Each number is 128 + 24 x the weight over its row's rms, rounded and kept within 0 to 255. Layers, rows and columns count from 0. Numbers have three digits each. The size before them is the row's rms in percent of the matrix's.

# layer 2 MLP gate, 448x160, rms 0.201, rows 334-447, columns 80-119
097:096089166112160164118134129123149097118108145096106116162140149122113130117095152120138171097132117143160126127143096143
097:153181093113121141152133136160104143129093085109142093071127110112133109104097111116101131148124101116145128111147143080
101:149130108105139108117130144114127131116117142159121136135109130165129111103090136169156089091104089130127122119098139133
103:149141100097143119125110053114109122164118105135120121102127111107165182129098113233155130115134156098172115123106143134
102:080101128164146076144113142127126088135108127086162139119098118115120099121161164158100180136079143097123126140143117117
095:100135141138147130138116120116152162073104130099066107154113116203131072126176152127090112115122145151131112144108149122
092:066160115168137111143122097150173132127110129138121113141125141082150144148138145152164094107143133105117115127151103145
097:128135137120093140092100154138104126087115143136104131140113124118129100126161105096112145092084098080095141169136110133
098:153093102109090120095135153128159103143151142115147118145150081100103124120122111116091118167153143114116134136101123119
106:114133122083085094136128145178143098126145118113162133154132109147144123088140102145154101114164174169091122126130130145
100:109122124118086105124125099123084091170142095115097137107137145108111137169158136137116127116144133106185174099134157173
097:140108105121137087131127149181169145141132099072159174116128120117155073152108093138133126098100144137168136127079118162
098:127072125131119121110160131149158116142135161109131106127082163108148127161120130161139148161124154068153150104142145160
102:108143157120085141090147163126116141106147128108158143110130102099178134142090086165155176091111094124159151143135141114
095:126164153122136103137167162119134135101143146090102144135147118158119129170127079108148105108081153077130134184114131091
102:080154124124098160118137135066132153089110122132115112118142114122119110096147130115125101154199147159152142111165149148
104:123121171146128119121119192122135144076138141129127138145143128133066080130138095171140128147094112090132182178176107154
098:134113112157088129084110139114091118132120094095148111155133114120114143145091103126126126128117117104083118146139146169
087:150123141097108110110116167160125165123112125117172089150148128156141114118170124148133164086120115124134127156170128125
102:150107163115160168145160112128106095120108155154107086106114169131139108121166121135125192129163122125146141112125149127
102:149133179142156141094114106148119144138137120124135147111148149175104112103152153118157118107133137110143114105133130091
101:117064147084114152121166084137136098150126117161107092149107127116123144092183143115091152160138182104078155099098164151
094:107124132099151109127129153119089115122107195158113128103120140158129148125111128154141132153137121123122153172138164111
100:147169075156102129106141162088116143094113116128125140125125127132091112122166160143107163147128117106099093178103129096
103:120156104138099157128151130109114166109126105083120123133146125111131121131150120118129097121082111090122140159146127117
100:128168100084102134130102110159089161142133148179109149150120118118095127113102127123127175132100112147135112112100155106
102:119128122131163128141128105079168164111089148153132100152123119071130159132116126163075160156155133139141075139109081117
103:064115116114102131166111101112164137128141060110138150101153145110128145130150107113160155108119162158118132135103118085
105:104116139134136147160116116151086157168069147186150121113168118092132135155118151125127119138133152127172117105089123135
103:146087151078149099117131113082136097127128124153127162140152180121118152098151100136147123144124119168138138117128112139
098:109154149150118129169187106135137122118122099155118119116129171133126121115158098120112126159077125169182162104124163136
100:149117093170122158141145149108128159126142169110089116112111110144153061153112149143109150086115099106153136147135106146
111:105169155149115106144105113107122140112112086109100131129157117130114146137152120179120102123144101112141135159119141124
098:117143141129088131145171157165101168131133146122137176143130126077164125175142082118140137129156160107145141105158158148
102:113141153124100113132128160134110076135135178137104170124146167085169139093073102153142179109146092172168139153158129121
102:115090109148107153149149142154135092141115095161154125152119108101146108161128156120135127145100159157118104172139152135
098:120112128131111139131099156157092104098145124078102142173127100153167114151158151138139085138157127139105167095106126126
097:139146111119103078089134168136127123156100175109159131136111148117168127198126157122105107167139140092092101096098164118
102:111107126132116147131117116128159092133099144114157098135123104173164084143125092126157195100139126089161175151094131118
102:085168110092153157143148128097112107127060100157137122153100128158154113107091138147091137157118126121097153134111110130
100:130116104116135116116134150140117088161155121079148143134147126153113112163162130117156178081118147138094167129151183149
094:142138101111108117108165114113137092136133133149090103113170140136154102184141086122108117105090110138088086097126123157
103:140103103124128120092096124074114138150125144164152129134148132118198127106149127078129165144134106126125147150149156096
095:114151132136111094148099106137133126132119120110106168097138095166169106132127159104158161136111154087147098136141063145
094:142171097137146123166111138158131112125146118138112125158134098138149129168128151153137159157140185075134117119145085171
095:067094158136173124076101179129129071128127114121141107106115090140121139149171150108144097170133108121111126110124110140
102:184177141129098140118088084159136117119141153160097154104166122079159127141132136119123122106121138126172149122129124103
094:162162112106066144117145133111120117130124087104115189096136118099141155142154083172102133145129148157145170155195130149
096:086130122118119120094161143148123142129129140151082133099185101106167138095116121164155121093137068149155155164121173179
095:089147128165127112137093135120102103129142141147155125099134122095149156113186110118152153103128136126138144165177151158
097:149122153124096124151084099148112171142111148159164143155103123113135141128065106130142135114117102074142126088145104153
103:104152098092120176110123126147095133118137079157134143123157141111133126114091068174142175118142146147155112149156151151
096:141112104135093104123132141144142159120171139099124174138155142103147130128169177110076137127142080138134085143121164137
090:131154104126120123142129127160094119092151134095100130112147133090150153141075174180116179127133137109107128110099116134
104:162116120133154111116090148118121148112093131104142114133116133127097107133166107096133132138142142125114113136131114167
102:115160123132134119120169138112146116103108132106117135129165147109096147110112123159099168083132106128152115110157119125
099:114156115124130093093093139083153073131144123084178147139114126130140136142162120121120122096146127129098117160143125148
107:158131104110087117130095108116130132140113137177092104136143111160144148124148142081116100171125078149104210106111198157
102:120153154110145140120087093111127096152143097103106139100110131083177150171152142159132138082137178083156126125154137120
104:138141124094125122164145133115108139149140136172067105100120111084169107090121130147127133111153100130142135134158149180
103:132121145160184101138135142154124160127127135154178174109132156126125144113175110118138136138155154106160119140111150141
096:119105077140160115124080125115140092116142137100157139116141136122099143115117106124112095149164179125115148127142145133
098:149110097112109102116104134136090124126148108100131115128104156127124154105112149138135109091131169123138103111168164110
101:130170165152090124098165104120181154122152171109098145100146150093149131134108107125109175118178140123117121129162119132
097:125133120121132142114159107125135127123080169153090115127153133133129127107134105118136124092129163119127129105122158094
099:167167097148124152132122181113107184121107168094145203157144137103084113118130172112102130139134125116116103138098102116
097:092125118073106152134129114107132097122109091122113137102104116121156147138102148136143124097143114129135099126139172102
098:124121135137099186155120152091115173113121132161141091131138128111147131066135117192150141143155154144114091150097152110
103:141150100104176097107134115106139111182129140134094148113148121124128159107146096144201149085111128111105114150146115133
093:165120106138147129118140072099114096128095114117132153095163111127116152105122083118158135120119119136124103095066086140
101:122190138130074145128093144084128101119096153083094140166119137115117150160109174163120130145131092161154129120137134105
089:059111155152091088139130173145113108116139152097115128150084135143110118159148124143153139118119156099117116096144167125
093:157143137151098130126128147105133160108166131128104151131107126125126106140102126137158089103131126128120104096134146117
106:161160140110104144138107145105143092132150144118135110141125139070129223148153162092113138148127146150155118167113153097
097:153146125140115126141156091183120099124111077145136155118174092139148116122110184094086122117138077159118165115136137103
104:151077126140161114136111102129188131084130105119152137136134123098151095113122185167107116133132087154133144105117145145
095:108129123099099101136146152098101158146112084142107090105105128145103141109152134121147144177184113148173153104121158124
105:129134167129139114110157148135119127123124155148112108121106110195158097153145100130136168116162098157164113137100098098
101:129111129130122081087101126142093131105158125111130138116109152108100116136110161143143112151131114110120123137128116146
096:125141087125108098122115123134142120132125098120196098152133076109138165116118122147124152164123094139149142141172110137
096:148089134152151125128111114160073170128111111148150104107152153135156152087132111074118100150081150124130133121106170145
100:164126117159141121135129115142158149164101149132091062153132163152113185132132151104147124115140159102167098144147131134
106:183119157147133178136132106093151115113192107100126145140092153073114167134136184119117164126117113103128132113117110081
106:168136105124175138117169139079111101148149132086156129113121104130133157129136127136110175087125115130175131135141143114
098:155072122106118115134136139133080075096145080144170136158122116085153115127171145119123169111102140131125115123123128108
096:114122121146139156094122105131115100155113110131092111089140147107115111145143144088116128149112149139146156123158125082
099:113161114124131104117111167165118131123106123126137149106140151124087129105134093104136094115146125180149109145089133134
091:131110137124162145130117134139143141136140161136129089135117107150092135114145111155096123158155116126134165150110148148
095:117128136110085120147114111170142119123152114147108139121078089109104108140166156137112112142102099098134102121110150133
099:104143076129155125108151139122100159092076161121098177140120122131127106154120143159127155142167111093109118099156117087
103:118149148106103118109107130096103179125132113107162112123117125106078110102164141157182115140112138121161128133140117096
104:098154160119124150112131170162131185162136109135166140132181135106119113143121073159093133134145093087145153128153141138
101:152118141140129094134098126168106189112148128072125121082145180133131076113133136083167130169127141089159083135169105134
099:119160111156100130157122093153156146104119085103160161146176144161125158125108178101146135107158146128105083174143113091
099:129150099107127134110120116120120036149106128089120077136144132133135132096176130094134155154100122130140070122124132158
099:126125130167115137107132138096101121116088172123117107109137164107128146158081107114122134119152078124166129156153132120
099:119103125126176139137085142136130113136152099140080105144134125135118141084089166146118097125152123144126094098133154082
100:114086108150084147170123122124101139108132119146149125119115135166174158097108133125187136129171152147079135130131099113
102:128153170141151123127125151129142143168168152155100155139126155146123075166120130150136121105143134154155115118103127184
093:146124106117151116128113114112139108138127098126087151167136135152120157144120106116093142162117122141143109075142120140
099:137131166123141093135114197115113129093128173137104113126129144135149096120134120073110103144114118119109131125101155149
097:125146093087165097116148138098115152154144111134046136145114107129184106133136122151118156122136124180161145140133159129
097:111155155127094135074089154162148176128118098120118090127144127136098142140111085116154160123100110144146166130148142092
105:137129136110148129123156108085130148133169131154165198134119083158126106134146097169135153120165159099115115135107130139
100:133085127148082113113117123147149144106117133104146105124115133095148115147120112119124092115157194117100083146150113100
101:145141089123114103076108118193157131119175123123139151137137111130162172141113127177140168123136132075138107149148139118
096:135106140131091122151127110159139159118116115077134138139177123099077129118146175167128142122127160117114116130125124119
100:171118087151136146148107111099097110133082133106128119149086149115138135141135102159114109141171145135132142133163116129
103:140120139165121159166112155143106135138126107125125172153129143093158096080116120122140140127158154080127174139181140135
103:139120109117079117099113144125101122102132111093122108113145121136123161129135117125098137120093114136119120136112119093
105:120143157112112134112148106129088138129111141148141136125098141129105126090136116146079123122120081110148106139099114164
100:117130145151150106113105161104102109129120110130150093181092164107128161139123154073141109146150157114135159134146088103
103:112104122128143119112100150117102100134155120110125025127140091125117154128151125126116123106093132138168125155114112117
097:157148146116080147093185129182132106134131148118113146112150095115105128140155137111160135105175146105133113137128113146